config.yaml
n_layer: 14
d_model: 96
n_head: 3
n_kv_head: 3
head_dim: 32
d_mlp: 384
vocab_size: 8192
activation: "squared_relu"
norm: "rmsnorm"
norm_place: "pre"
norm_eps: 1e-06
positions: "rope"
rope_base: 1020.0
rope_fraction: 0.5
qk_norm: true
attn_scale: 0.3
bias: "none"
tie_embeddings: false
parallel_block: true
extras: ["some layers without attention", "local attention windows", "gated attention", "value residuals", "a smear gate", "an embedding shortcut", "learned residual scales", "skips across layers", "weighted sums over earlier layers"]
init: "trunc"
init_std_qkv: 0.0388
init_std_o: 0.0
init_std_up: 0.0388
init_std_down: 0.0
optimizer: "muon_variant"
lr: 0.00915
lr_mult_o: 2.0
lr_mult_down: 1.5
beta1: 0.95
lr_head: 0.0103
warmup_steps: 0
schedule: "wsd"
decay_fraction: 0.791
decay_shape: "linear"
final_lr_fraction: 0.05
batch_tokens: [16384, 32768, 65536]
seq_len: 2048
doc_mask: true
z_loss: 1e-05
train_tokens: 139600000
steps: 3592
dataset: "wikipedia_en"
Each number is 50 + 12 x the weight over its row's rms, rounded and kept within 0 to 99. Layers, rows and columns count from 0. The size before them is the row's rms in percent of the matrix's.

# k: layer 4 attention key, 96x96, rms 0.175, rows 23-31, columns 0-95
# q: layer 4 attention query, 96x96, rms 0.165, rows 24-31, columns 0-95
# v: layer 4 attention value, 96x96, rms 0.169, rows 0-27, columns 0-95
# o: layer 4 attention output (transposed), 96x96, rms 0.332, rows 0-26, columns 0-95
k23 140:50 30 55 65 60 40 50 26 63 69 41 75 55 34 30 51 48 40 31 63 54 65 32 67 43 43 68 41 53 72 46 50 50 35 46 61 49 25 49 63 59 59 42 53 52 54 55 46 53 40 60 74 35 52 31 35 52 61 61 42 39 58 51 41 65 65 58 57 24 43 39 67 48 43 62 36 40 75 67 41 62 54 51 53 45 49 60 73 47 53 66 52 49 51 49 57
q24 086:51 36 43 56 42 43 50 59 61 49 43 44 65 40 43 56 51 51 55 58 61 54 32 44 50 54 39 40 55 51 35 66 71 67 47 50 71 51 60 46 60 51 51 52 47 47 55 63 63 53 44 52 32 50 38 46 51 52 49 54 37 45 35 56 31 37 38 56 73 64 38 63 47 26 62 36 41 47 62 50 41 33 57 62 90 26 57 76 41 83 65 44 23 43 47 46
k24 111:60 51 43 54 62 68 41 76 65 50 59 37 51 54 55 57 55 43 55 60 52 64 46 53 42 44 56 68 58 48 59 45 40 58 52 52 25 54 37 44 69 56 66 59 44 51 53 63 55 52 59 28 40 57 86 39 32 54 35 45 56 32 38 28 57 28 49 47 44 49 64 57 49 61 61 53 39 17 23 48 55 55 42 66 41 39 47 61 67 52 57 75 66 42 45 61
q25 100:34 55 47 57 63 66 49 51 42 47 50 64 33 49 61 38 73 53 39 53 56 48 52 46 40 40 62 35 20 48 30 66 60 47 74 29 61 30 49 47 53 55 57 45 59 27 57 44 69 59 62 53 62 56 59 41 33 47 33 29 45 68 76 52 50 66 54 49 60 56 50 76 51 29 47 42 33 63 51 44 28 57 36 37 47 36 51 50 43 55 51 56 69 62 61 59
k25 114:72 60 62 48 34 32 52 53 42 48 40 65 49 48 53 73 30 46 25 40 43 28 56 29 55 39 40 56 47 38 53 65 51 61 55 36 65 46 74 43 57 53 42 47 51 59 52 67 45 35 47 68 35 43 56 49 37 43 54 34 44 62 61 44 50 61 66 49 43 61 37 63 48 45 36 36 39 61 43 65 38 08 47 45 60 38 64 53 53 30 36 34 46 64 52 50
q26 120:41 69 36 66 34 65 43 58 28 48 75 48 59 37 51 57 38 42 64 45 45 48 61 48 50 66 68 49 51 45 74 60 44 48 48 34 57 40 30 47 44 55 57 54 63 70 52 26 70 32 35 34 51 53 43 62 35 48 51 29 61 72 55 54 58 52 48 63 48 43 53 56 43 52 39 65 87 58 41 49 40 54 48 45 60 36 30 46 35 28 34 48 54 38 54 48
k26 104:48 32 57 81 46 68 46 66 50 23 55 48 57 45 35 49 67 51 47 40 61 51 67 52 55 41 54 40 49 35 44 68 45 35 69 45 76 50 42 56 59 58 37 59 46 57 48 57 80 59 38 51 37 30 46 47 42 58 50 41 65 49 47 60 51 64 37 26 43 56 51 50 26 59 45 36 44 64 39 41 54 50 54 69 37 55 49 63 27 23 61 50 45 33 63 55
q27 103:52 70 50 60 65 37 35 41 81 46 43 38 45 54 45 43 71 56 50 49 80 56 68 45 36 28 37 53 56 52 65 33 47 49 31 37 59 58 58 24 54 52 57 49 50 52 37 50 75 56 53 52 52 69 48 52 59 51 42 50 39 45 56 68 42 54 52 61 18 48 72 47 41 68 56 46 51 61 72 60 68 36 72 57 57 44 45 51 48 54 36 48 57 45 64 35
k27 111:46 65 50 60 27 55 54 27 61 68 68 41 59 72 52 54 64 56 54 59 37 42 54 55 47 41 55 38 69 58 60 51 48 54 40 48 38 54 58 31 59 66 63 44 68 45 29 54 57 47 51 43 54 44 58 63 58 59 50 53 15 61 53 35 28 50 50 52 43 54 56 26 49 48 52 55 88 66 52 59 51 47 35 65 53 54 70 72 65 66 57 51 39 35 56 40
q28 118:57 38 52 32 24 35 40 67 39 47 49 38 54 68 76 47 65 45 34 51 71 48 47 46 72 68 49 32 49 63 49 38 61 55 19 56 59 46 62 72 33 56 42 60 42 35 43 42 47 36 37 53 31 65 55 62 35 68 60 51 46 53 39 53 62 43 54 56 33 54 48 51 57 39 53 49 47 43 40 46 49 44 78 59 35 63 61 63 57 63 44 67 40 57 45 72
k28 104:46 66 24 30 65 70 64 50 64 48 39 36 47 66 65 39 50 61 40 68 74 43 38 48 41 57 51 53 62 74 44 41 34 50 47 59 32 43 48 54 47 45 52 54 43 57 60 46 65 68 44 74 81 40 37 36 49 60 62 57 13 28 55 57 50 57 37 60 68 42 54 65 65 54 53 55 43 36 52 38 45 36 45 57 51 39 52 49 46 51 59 51 43 56 52 62
q29 126:46 44 41 59 37 57 56 61 35 22 58 29 53 44 57 47 50 27 58 40 56 68 50 58 50 57 32 50 65 55 45 62 71 66 59 49 51 56 37 28 49 52 41 54 64 54 16 35 50 65 58 47 44 37 48 64 54 25 36 65 63 40 45 51 37 53 46 38 37 62 56 38 47 40 53 69 77 60 40 55 45 72 65 48 63 43 46 53 52 56 21 64 46 44 53 57
k29 114:60 50 45 46 51 36 47 51 66 16 53 53 51 63 58 40 44 31 60 41 35 54 50 43 66 40 65 53 61 53 52 44 26 64 59 47 40 55 49 51 40 72 56 39 76 56 37 46 52 66 74 60 07 57 36 52 56 41 41 48 49 63 59 73 35 42 45 61 30 56 45 52 52 54 46 59 65 34 48 55 38 76 44 61 54 63 54 59 65 66 48 42 44 54 49 52
q30 115:39 43 46 68 50 55 59 45 37 32 54 44 52 59 58 79 30 44 74 60 49 50 52 50 59 36 66 58 56 58 57 68 47 55 50 54 50 41 52 75 43 53 26 57 42 76 42 31 40 57 42 64 51 44 50 43 53 50 42 35 58 53 47 56 68 46 36 44 40 62 69 56 45 20 64 50 71 54 63 65 58 45 25 64 40 39 64 30 56 33 31 54 55 38 49 63
k30 089:65 57 66 38 52 37 56 40 22 52 36 68 47 58 62 52 43 33 65 49 59 62 37 59 86 63 47 56 69 41 52 54 42 47 49 58 63 51 49 56 36 53 63 43 31 64 33 55 38 54 49 51 46 41 48 33 47 52 51 53 60 48 29 63 39 60 31 49 47 33 62 67 41 81 61 42 55 43 39 45 63 52 49 46 18 51 46 47 49 65 67 62 37 36 33 42
q31 099:51 43 48 42 44 45 66 62 46 45 50 64 47 42 63 61 61 28 49 57 53 50 73 59 52 52 51 43 54 45 41 57 57 57 47 41 22 67 48 46 54 40 40 48 45 45 38 52 41 62 24 61 71 78 53 73 34 55 54 64 60 73 27 56 37 64 35 47 48 50 57 61 64 67 66 77 53 49 59 43 40 35 48 55 30 55 53 19 47 28 63 45 57 58 50 52
k31 109:24 47 56 58 62 52 56 37 72 64 45 56 38 46 61 47 59 41 32 66 28 85 46 62 43 44 73 44 59 61 47 39 56 39 53 54 35 46 36 59 61 64 42 53 63 67 60 41 46 59 58 39 56 59 68 39 37 40 52 49 58 69 50 55 44 60 42 69 35 43 68 38 69 55 56 48 44 31 45 28 28 58 45 52 43 64 38 34 53 37 33 52 46 41 36 63
v0 102:47 58 59 59 71 54 64 56 27 50 70 54 36 42 42 49 66 52 58 43 52 42 44 39 71 46 51 45 46 41 42 78 70 40 46 39 28 53 54 29 43 51 53 50 28 46 54 34 44 69 58 43 54 49 52 76 33 37 38 50 58 55 40 65 49 29 45 62 38 43 37 64 53 44 51 53 48 41 41 66 80 43 43 46 59 27 31 67 54 38 53 30 32 48 51 37
o0 104:50 54 51 64 36 42 37 25 59 48 62 52 58 58 73 54 23 54 23 50 58 63 42 59 44 52 35 57 62 72 62 45 62 68 21 49 62 43 51 51 32 52 44 53 52 80 31 61 22 54 47 49 51 43 45 44 50 47 51 36 27 51 64 41 45 58 29 56 46 46 63 53 49 52 68 57 33 56 51 47 52 47 64 53 36 63 60 38 50 67 40 25 50 50 57 59
v1 089:34 40 33 62 42 52 46 55 55 50 45 58 52 54 43 52 60 42 48 34 27 46 13 50 61 56 48 44 59 47 45 82 47 70 33 56 58 61 50 52 29 54 49 48 58 63 42 75 44 45 49 53 54 63 56 63 52 62 53 47 58 31 36 33 58 40 39 51 48 72 68 70 59 43 37 49 25 62 59 47 69 64 33 43 59 64 34 61 49 67 42 52 71 46 60 62
o1 106:60 57 54 50 48 51 43 75 56 56 69 39 38 53 56 33 67 39 31 56 54 49 55 62 51 46 66 59 30 61 71 36 51 50 47 39 38 52 28 66 57 43 54 45 36 68 74 65 58 62 38 59 55 48 44 79 52 45 53 48 63 79 60 48 33 66 53 49 54 44 47 61 51 58 47 29 53 33 32 46 64 50 45 31 40 48 67 41 63 41 57 33 45 43 79 55
v2 110:37 59 39 56 61 44 39 22 57 42 65 43 59 28 49 42 53 53 47 55 54 40 46 49 34 59 53 47 49 56 51 65 40 61 49 42 47 53 64 35 44 54 58 59 32 68 38 40 60 67 29 39 49 71 34 71 62 72 60 51 62 70 51 64 57 08 64 50 41 57 47 48 67 63 52 38 28 38 60 62 50 58 58 36 42 53 45 56 49 36 65 63 40 41 52 34
o2 099:41 58 48 62 46 45 69 48 38 56 54 60 41 67 41 63 48 32 09 36 55 57 53 42 58 58 66 50 55 34 71 24 44 33 28 52 49 53 40 43 43 39 68 52 41 47 35 54 47 65 49 54 44 24 59 38 31 51 70 33 47 75 38 58 56 42 47 58 57 58 60 47 37 48 45 54 56 67 27 53 29 55 44 62 55 41 39 60 50 64 40 37 50 54 50 68
v3 091:54 67 44 38 33 44 50 49 56 56 36 28 47 42 55 45 85 55 42 59 51 64 39 50 52 56 52 64 64 51 64 66 44 69 65 56 54 58 60 36 60 48 47 51 65 64 32 39 52 32 62 42 48 63 53 64 75 37 36 78 57 24 49 55 43 41 34 55 49 38 56 69 36 42 55 57 34 42 70 48 60 44 49 65 66 63 29 46 53 72 41 40 56 43 43 53
o3 102:53 71 78 46 41 63 60 46 58 60 48 49 48 38 55 59 59 65 64 60 56 55 54 28 72 60 50 52 39 52 56 39 57 44 49 54 57 53 54 59 52 48 78 35 50 51 50 41 33 68 66 60 45 54 60 47 73 54 57 42 20 51 61 47 67 42 69 35 30 38 50 65 37 70 57 30 59 69 57 50 43 62 44 38 43 32 48 36 52 22 56 30 56 51 50 60
v4 103:57 52 33 59 73 54 56 45 39 70 58 44 55 41 41 86 53 50 64 38 40 47 49 54 51 54 51 36 36 50 54 60 19 45 27 38 48 32 50 42 43 46 57 57 40 46 27 41 41 18 25 51 57 48 45 13 38 56 66 62 39 44 54 49 75 53 55 46 54 49 57 65 41 47 47 66 47 50 37 52 50 36 44 36 61 45 42 48 39 48 41 61 45 31 50 59
o4 103:86 56 36 25 57 43 20 55 42 31 34 42 39 62 61 43 26 47 47 57 39 60 38 38 62 54 49 40 45 44 45 58 53 53 40 50 63 42 46 61 56 62 55 48 46 53 55 63 69 51 60 30 38 42 57 59 51 41 46 57 56 43 39 65 27 35 47 71 75 54 32 33 44 57 62 40 32 54 69 35 49 66 41 44 45 35 42 64 53 37 59 42 49 66 40 48
v5 105:54 62 62 15 75 48 73 64 47 68 61 55 45 66 32 57 52 50 47 53 56 49 67 46 60 52 37 46 46 54 49 84 46 44 51 37 49 53 36 59 51 52 59 42 51 59 77 50 48 48 41 47 40 62 49 41 41 39 33 55 49 33 43 50 64 45 43 47 36 45 48 37 55 78 55 52 59 51 41 48 47 51 47 44 53 56 52 30 51 78 18 41 50 34 63 75
o5 108:45 37 57 46 37 54 49 56 54 53 26 52 50 69 47 54 42 59 43 60 32 60 39 74 45 62 41 57 61 64 66 44 38 61 77 60 44 46 45 36 60 44 47 70 70 46 49 70 40 40 66 52 75 24 49 57 61 57 53 31 45 44 57 47 49 60 69 65 58 40 44 56 42 37 47 58 21 62 52 49 48 36 33 53 48 56 55 37 39 38 51 40 31 46 29 24
v6 106:60 50 66 57 66 46 57 51 56 44 86 35 37 63 70 26 46 47 53 43 43 45 40 54 61 47 65 48 54 56 49 36 80 57 47 31 48 39 65 52 48 48 54 57 60 53 78 67 58 76 37 42 55 45 55 40 26 50 31 63 56 57 54 48 55 58 39 46 41 58 63 37 49 56 46 56 71 50 45 58 52 39 34 44 50 63 73 26 52 53 32 62 47 50 63 69
o6 097:37 43 31 49 51 57 32 70 30 49 35 43 55 40 46 46 48 51 47 25 62 40 39 56 51 55 42 65 38 73 23 53 50 60 62 51 64 56 47 43 53 45 39 67 43 45 40 53 47 51 47 53 52 46 35 52 40 79 51 60 61 32 40 39 48 55 47 33 41 46 48 70 66 32 56 44 44 77 33 21 48 74 57 57 58 51 32 42 32 54 29 39 45 47 46 34
v7 087:64 50 53 39 53 43 78 51 34 49 28 64 70 43 37 26 79 55 45 44 49 59 48 53 65 70 58 45 51 50 36 67 59 67 41 68 45 50 38 36 60 48 57 47 51 47 42 49 51 55 44 50 50 65 56 41 27 25 54 57 53 48 61 53 64 24 41 53 63 30 56 50 51 52 52 61 26 33 49 64 63 56 58 37 67 34 36 53 51 65 46 46 29 57 48 27
o7 089:66 44 56 37 39 65 36 56 57 68 67 37 76 56 61 48 46 42 49 53 30 62 49 49 70 48 43 56 40 55 79 58 34 52 60 33 38 53 74 70 49 52 42 46 61 50 46 64 56 51 58 65 62 29 45 42 31 76 39 64 50 52 36 31 57 33 44 60 43 68 48 41 52 43 68 59 54 66 58 48 51 70 55 41 66 42 47 36 77 61 51 48 58 58 58 49
v8 096:42 54 32 51 21 39 41 65 34 45 65 50 59 38 49 56 47 66 71 37 67 37 69 39 59 69 59 37 54 46 42 61 43 33 65 55 75 49 44 30 51 45 48 51 50 58 42 43 66 43 50 46 52 55 35 54 31 42 39 60 47 64 50 49 61 27 34 45 46 23 46 49 46 44 46 60 20 60 54 61 60 69 43 62 65 39 47 29 40 51 42 51 60 29 44 40
o8 109:65 39 64 43 57 52 46 57 39 40 42 49 54 55 39 45 63 47 39 73 42 29 47 47 36 39 32 58 70 48 56 53 56 49 20 48 47 61 46 75 32 51 19 64 45 56 58 47 54 67 41 75 42 44 39 55 40 79 56 53 30 36 36 39 57 40 51 60 48 64 58 47 63 61 49 47 59 36 54 56 44 47 58 53 34 63 72 55 68 26 39 57 59 65 40 53
v9 098:56 53 71 48 65 52 63 70 44 58 53 52 48 27 52 36 48 35 31 51 23 42 69 50 66 55 31 54 48 55 72 45 58 51 68 53 39 55 40 51 62 49 50 52 50 61 59 57 48 63 43 48 52 52 56 61 40 29 62 56 51 73 49 55 39 31 53 51 22 22 40 35 52 49 50 49 72 54 59 38 43 44 48 69 36 30 51 25 55 57 45 30 46 28 65 43
o9 105:49 33 44 51 53 23 70 30 57 67 44 65 33 72 39 55 39 48 35 55 71 55 46 78 36 52 67 52 62 64 37 54 51 67 52 35 57 48 54 70 54 46 51 60 45 47 59 54 43 58 63 72 46 44 30 37 59 56 34 57 46 37 55 41 69 66 54 65 46 48 66 40 37 39 35 44 58 40 44 41 52 47 63 33 58 65 48 30 50 38 46 74 30 50 63 43
v10 091:67 47 52 28 53 24 49 58 37 46 45 60 46 65 49 46 40 53 45 47 37 53 30 56 42 71 28 50 52 40 54 57 85 66 31 59 83 59 43 58 33 48 51 62 42 50 47 39 59 45 40 40 44 57 44 73 67 63 73 46 48 46 46 47 55 47 59 47 40 63 55 33 55 47 48 43 54 55 72 59 57 51 74 38 56 69 63 38 49 43 46 77 62 55 52 48
o10 094:47 51 39 58 58 62 61 60 44 63 49 68 48 50 42 46 44 35 46 42 40 29 59 60 49 49 61 13 31 63 60 46 40 52 46 58 31 44 46 39 23 42 53 34 77 36 68 59 71 54 46 36 27 33 62 43 39 60 41 35 63 59 59 34 50 53 20 66 51 42 49 53 50 47 60 40 32 38 55 55 57 41 51 40 46 57 50 40 58 47 51 30 56 36 32 50
v11 113:72 44 69 10 57 52 35 38 16 49 45 59 30 57 59 60 65 58 49 62 41 40 37 58 49 55 46 48 37 50 49 40 51 58 29 58 46 41 36 52 46 50 43 40 54 37 69 49 44 49 57 52 47 68 44 60 73 43 38 38 54 69 36 50 58 35 44 31 49 55 72 36 47 50 45 38 48 48 52 27 51 45 47 61 34 53 56 79 60 59 64 42 48 50 47 69
o11 115:50 48 26 58 52 56 56 46 74 37 38 34 74 55 60 39 54 56 44 54 55 55 61 43 42 62 58 48 38 26 52 50 64 54 65 41 47 56 73 30 50 42 47 31 45 58 30 38 65 67 42 44 71 30 63 60 41 44 61 36 50 47 55 47 57 72 60 56 35 43 44 57 51 49 65 65 63 44 55 73 47 58 56 38 54 33 30 26 33 47 49 55 29 60 67 38
v12 104:52 45 47 56 27 34 59 53 69 76 19 48 50 38 45 32 14 27 42 58 54 57 41 62 56 48 74 65 56 53 25 47 20 58 68 50 56 42 34 58 54 61 49 47 53 42 82 54 55 47 36 51 58 44 36 51 46 45 53 55 52 43 58 51 53 56 39 43 68 68 47 43 49 68 49 44 55 52 41 43 45 51 35 69 47 60 50 60 61 32 40 50 50 59 45 40
o12 101:52 39 39 59 49 57 55 62 43 59 44 43 54 44 55 58 66 46 55 56 38 43 52 50 60 65 41 51 23 29 84 45 61 53 41 59 73 38 54 69 72 68 47 59 44 44 50 55 43 56 58 64 63 74 46 49 49 50 42 59 37 61 40 69 56 61 47 36 63 41 42 52 55 58 35 74 38 61 45 54 42 45 81 65 35 42 44 59 45 42 74 46 44 52 52 18
v13 102:59 54 56 86 43 45 78 45 16 39 47 52 63 62 50 57 77 59 46 53 35 46 60 45 63 40 56 42 49 64 60 67 67 49 35 50 66 53 56 46 49 39 47 49 63 66 70 57 56 55 54 57 48 59 45 37 46 38 62 31 51 62 43 52 49 42 48 50 56 39 69 31 59 73 54 38 41 59 72 70 67 44 62 57 51 49 34 54 51 62 38 23 45 48 50 42
o13 098:48 42 66 43 42 34 49 71 39 54 44 38 44 68 58 49 52 58 47 54 40 73 44 40 48 46 73 45 55 32 34 42 35 56 58 31 54 56 35 42 39 65 62 64 47 61 57 39 49 56 61 36 54 33 48 49 38 55 65 66 37 68 39 44 52 47 48 42 53 52 52 45 37 39 60 31 84 73 48 40 59 24 54 45 64 65 73 30 41 63 60 57 33 43 54 32
v14 078:62 51 53 48 61 61 52 54 44 60 43 50 29 41 61 62 74 68 40 46 41 46 76 56 51 50 35 54 24 46 63 64 40 57 30 48 45 49 40 57 48 39 30 45 34 37 37 46 59 41 50 66 50 56 51 50 64 45 80 57 37 38 44 50 34 28 47 39 75 46 76 54 54 52 55 64 46 51 29 33 47 53 60 44 27 45 33 36 38 49 39 74 60 43 41 49
o14 079:43 49 53 37 58 63 37 50 49 57 59 65 47 48 49 50 47 44 70 38 65 41 39 38 55 46 70 51 55 23 49 42 73 38 51 45 70 25 53 54 68 54 52 46 52 47 75 72 50 47 66 50 63 52 59 26 34 68 48 53 36 40 54 25 43 64 37 54 45 59 48 34 58 50 58 36 27 42 62 74 59 60 38 52 74 32 77 47 60 61 51 45 49 55 50 50
v15 093:46 49 61 21 35 56 39 60 64 52 55 56 45 62 54 68 30 56 32 53 35 42 37 49 51 36 41 68 44 46 58 39 56 40 42 71 26 60 53 48 63 41 46 55 38 33 57 48 40 37 28 49 46 35 47 34 76 60 49 53 49 38 38 48 57 23 52 68 59 64 62 66 43 40 53 51 51 40 50 45 58 61 96 33 48 58 58 48 55 53 49 50 54 56 48 60
o15 098:46 55 61 56 57 48 56 40 51 62 44 59 44 31 47 47 45 49 52 39 53 68 41 48 41 48 46 59 63 45 46 34 34 44 48 49 40 33 51 36 63 52 70 42 59 58 56 32 46 68 49 43 56 79 85 36 39 50 36 46 72 47 60 43 31 46 66 69 36 35 70 52 47 67 37 51 41 36 58 34 51 61 69 76 58 33 51 44 27 31 44 44 51 64 64 46
v16 089:70 55 66 59 48 47 48 56 47 59 63 53 34 41 57 84 64 49 54 54 62 44 58 54 49 49 60 26 66 60 38 43 48 42 50 55 55 40 60 38 79 30 40 60 41 59 58 46 63 35 69 46 57 37 47 75 44 51 38 46 56 58 49 58 62 50 49 52 70 36 52 45 36 83 39 69 42 58 29 63 42 46 46 52 42 41 36 51 59 59 70 39 39 57 41 76
o16 095:45 26 44 21 42 48 61 42 37 51 38 48 71 55 63 33 40 56 64 21 77 62 66 61 63 49 33 55 36 46 38 51 73 63 41 55 62 64 55 62 39 56 46 47 48 47 58 28 28 57 62 58 43 34 52 48 46 34 43 40 56 48 39 42 52 50 32 47 49 45 64 52 31 31 28 32 49 59 57 52 53 69 61 68 43 33 53 46 43 61 41 61 60 49 57 48
v17 087:46 43 69 64 47 56 52 44 77 46 62 45 54 62 59 77 58 50 40 40 65 28 46 50 40 40 40 52 63 55 42 68 34 56 48 59 56 42 34 81 48 41 57 52 50 51 68 63 46 42 74 58 55 50 44 57 54 62 43 36 49 73 41 59 66 78 46 50 75 25 53 37 55 65 53 62 69 46 58 40 36 51 28 51 37 55 42 58 47 62 50 71 40 54 56 50
o17 107:44 43 46 40 49 77 48 53 40 60 36 52 59 52 53 52 43 68 75 42 56 52 34 61 60 59 61 44 72 42 39 51 61 32 63 39 53 53 42 34 33 63 24 45 29 45 60 41 54 68 72 74 72 44 33 55 70 37 47 39 50 61 52 52 33 27 59 46 51 37 42 57 40 44 32 58 68 52 48 61 66 43 45 49 38 48 41 42 35 56 75 56 52 53 64 55
v18 087:43 34 50 57 53 66 63 55 69 56 61 49 31 64 54 78 47 58 56 59 60 44 34 48 60 56 57 56 40 51 29 49 38 48 37 62 40 71 49 43 44 47 56 42 45 42 54 58 70 45 30 56 49 47 58 17 49 47 74 50 34 78 37 45 39 42 44 38 49 35 68 61 51 47 52 59 47 65 80 52 73 40 65 28 54 39 52 58 50 57 33 69 57 54 54 47
o18 100:39 45 65 37 35 55 36 31 43 47 61 59 36 43 71 40 46 40 35 47 42 49 52 42 66 49 42 50 56 31 44 38 54 52 52 42 53 40 24 40 58 62 49 58 63 64 56 52 60 56 51 79 46 56 58 52 36 57 60 57 44 57 57 32 33 55 45 43 53 25 54 48 80 55 54 64 46 11 38 36 46 59 20 65 52 45 40 39 60 57 64 29 38 54 45 52
v19 091:51 51 47 63 44 53 53 65 63 46 39 44 42 38 62 51 59 55 40 46 33 62 43 43 52 44 66 32 44 45 53 53 56 54 60 27 70 63 55 35 39 57 39 55 51 54 38 67 56 50 61 55 39 24 63 39 67 38 36 66 61 50 37 37 42 40 55 44 46 16 63 56 52 48 52 38 17 53 36 49 56 73 50 34 32 25 62 53 62 67 30 39 47 34 51 62
o19 094:71 53 70 47 52 36 50 52 48 47 57 60 63 42 46 23 31 37 43 47 50 38 37 56 49 42 43 62 37 20 63 59 42 71 56 58 59 25 71 59 61 18 50 60 50 45 42 48 44 71 39 42 52 44 37 66 36 57 65 55 56 29 51 53 20 51 51 42 61 46 52 48 57 44 58 28 63 63 37 42 54 57 54 48 58 38 72 37 47 34 44 61 40 51 55 46
v20 095:49 64 41 48 47 67 39 52 83 62 57 47 41 58 51 67 69 66 39 50 39 52 57 48 37 44 78 41 53 42 57 44 59 41 34 35 50 66 58 56 56 62 59 45 45 56 47 58 35 42 35 49 43 59 47 25 60 41 38 21 52 33 48 55 40 48 58 51 55 66 53 55 43 47 48 46 23 52 34 30 71 58 39 58 44 37 32 41 53 38 21 71 44 48 35 36
o20 095:69 65 43 52 50 32 46 36 64 43 56 39 45 44 42 51 58 44 61 48 58 46 51 59 39 58 36 65 53 39 68 63 43 22 66 72 39 41 36 46 60 35 45 48 40 70 27 41 49 58 79 45 63 67 34 44 52 64 60 71 64 69 58 31 38 65 58 40 44 53 45 39 55 36 49 39 42 51 47 52 34 42 36 37 61 47 51 80 27 55 47 46 62 55 46 46
v21 095:59 63 45 22 46 51 43 51 71 33 53 39 51 37 64 53 72 31 41 46 52 68 27 54 43 58 48 50 48 55 39 39 38 72 68 59 58 62 70 37 51 45 63 51 44 58 83 56 66 54 24 46 56 44 59 73 57 54 34 66 53 68 42 51 57 38 38 43 36 52 50 54 55 43 55 18 43 41 66 42 58 51 70 39 49 52 51 33 50 53 45 62 42 48 49 56
o21 091:54 50 63 65 38 56 42 44 40 74 63 45 42 37 43 58 50 44 33 32 38 35 57 28 63 56 65 64 36 26 37 45 23 48 50 60 68 41 40 65 34 41 56 49 62 52 49 28 44 71 52 30 32 51 38 45 48 40 36 42 68 53 56 59 68 56 53 64 45 26 47 64 56 38 32 55 58 58 61 65 43 48 48 55 50 37 38 53 66 40 36 42 37 50 34 59
v22 084:71 38 44 72 48 47 46 52 56 46 36 71 47 41 46 54 53 44 54 54 50 51 44 57 39 49 60 64 53 42 40 39 58 41 34 67 45 52 42 41 38 42 53 42 67 35 51 66 64 63 36 65 43 44 57 52 77 42 57 50 48 85 65 60 45 86 58 44 61 48 61 43 50 41 52 33 41 49 67 42 50 47 50 53 63 88 56 49 60 81 42 43 34 56 56 44
o22 092:44 71 54 44 62 60 39 56 58 47 56 34 69 62 51 66 43 46 48 62 33 35 45 61 61 46 77 59 48 44 72 43 43 62 64 32 41 74 40 54 53 43 58 54 53 41 33 35 43 58 67 58 46 46 55 47 51 57 34 23 43 33 53 46 39 33 47 47 63 48 53 48 61 70 41 64 77 34 43 35 35 56 27 38 45 33 24 42 42 49 55 67 51 42 47 46
v23 085:61 37 70 48 50 52 27 61 34 33 40 58 54 48 38 60 49 53 66 59 53 52 65 34 50 53 44 47 60 50 32 60 66 53 39 54 88 65 30 74 65 44 40 53 41 59 63 50 57 58 62 60 45 47 39 42 54 25 28 66 51 39 64 61 50 54 62 43 53 56 60 61 52 39 41 56 40 51 64 58 55 40 70 66 34 52 61 56 58 55 22 64 63 51 40 69
o23 105:55 61 69 50 42 60 74 58 47 62 49 28 38 60 40 47 34 49 41 39 55 35 58 61 49 65 37 48 57 51 63 53 59 49 72 49 57 44 58 35 66 37 45 34 59 50 50 48 70 32 52 49 37 33 37 52 40 37 47 48 50 42 37 54 55 40 56 50 64 52 57 39 95 55 19 45 61 46 49 40 41 58 52 36 43 27 71 52 34 68 45 44 57 52 37 33
v24 109:56 57 72 39 50 45 67 41 69 66 54 56 44 65 39 49 39 39 39 61 51 48 43 53 50 48 56 36 70 59 47 19 37 46 83 45 69 62 52 33 63 52 54 50 61 65 46 51 51 25 71 50 50 58 42 30 63 50 20 46 47 60 52 48 57 41 54 44 50 61 60 46 47 55 46 65 39 48 49 55 39 52 59 46 37 38 35 44 53 32 13 38 52 34 31 47
o24 105:67 34 69 45 37 27 67 56 73 74 34 56 64 59 50 46 52 44 68 38 64 47 53 46 51 62 43 82 53 50 42 60 77 29 48 54 53 39 49 43 50 40 45 49 36 27 38 44 52 62 30 51 47 61 51 64 56 53 51 37 49 42 58 46 48 43 39 45 55 48 20 57 73 75 60 47 47 56 38 50 44 56 37 25 44 49 54 49 61 57 68 52 36 48 49 47
v25 090:64 63 25 33 38 43 57 42 30 62 62 56 46 56 52 64 47 49 52 76 43 51 49 54 51 46 56 45 40 58 35 32 59 57 68 56 70 43 52 46 59 41 48 40 43 44 50 35 50 54 46 48 65 33 49 26 67 43 49 39 48 65 40 43 61 45 36 52 51 80 70 57 42 52 50 63 50 58 54 52 60 41 91 28 46 60 36 34 47 44 26 56 37 30 51 52
o25 102:56 25 56 42 38 32 37 41 41 63 55 51 46 45 61 41 59 84 47 51 75 40 69 59 44 40 39 58 40 46 38 34 55 49 27 43 52 76 46 46 38 48 50 73 52 51 32 37 73 65 52 36 46 51 68 51 52 56 38 52 67 17 53 47 37 67 37 61 46 40 42 54 55 54 54 64 49 42 48 56 69 58 38 55 51 45 49 58 45 44 51 35 59 71 49 31
v26 105:60 57 56 50 67 48 48 45 24 43 63 44 38 64 73 66 83 41 43 42 34 45 33 61 40 59 41 45 41 51 65 39 50 57 38 43 46 44 71 29 46 51 52 57 56 69 47 58 54 44 62 59 49 60 64 94 43 52 53 66 54 26 55 56 45 40 38 48 59 70 48 40 50 24 44 44 57 50 61 37 51 40 36 65 53 45 45 35 49 59 58 44 68 50 53 60
o26 104:56 47 34 39 48 55 47 55 50 42 64 53 62 56 50 52 13 52 87 43 55 60 49 39 59 51 75 48 35 48 31 61 50 50 62 38 51 55 48 62 49 38 44 61 33 53 64 54 15 45 28 38 47 58 62 53 41 62 61 40 39 64 51 50 60 72 32 73 51 38 65 53 52 45 58 41 43 55 63 62 49 44 29 37 49 51 42 51 45 30 34 45 54 38 60 50
v27 101:50 43 62 42 49 48 51 45 85 46 47 37 61 58 40 62 26 51 52 58 66 50 41 56 65 53 52 41 69 60 37 35 42 46 65 71 72 53 28 62 63 36 48 50 58 54 63 48 72 71 40 46 37 49 57 35 60 41 20 71 42 63 47 41 46 58 52 48 62 45 48 32 57 49 45 47 48 58 49 29 61 62 57 71 57 47 51 26 39 68 29 60 55 56 42 52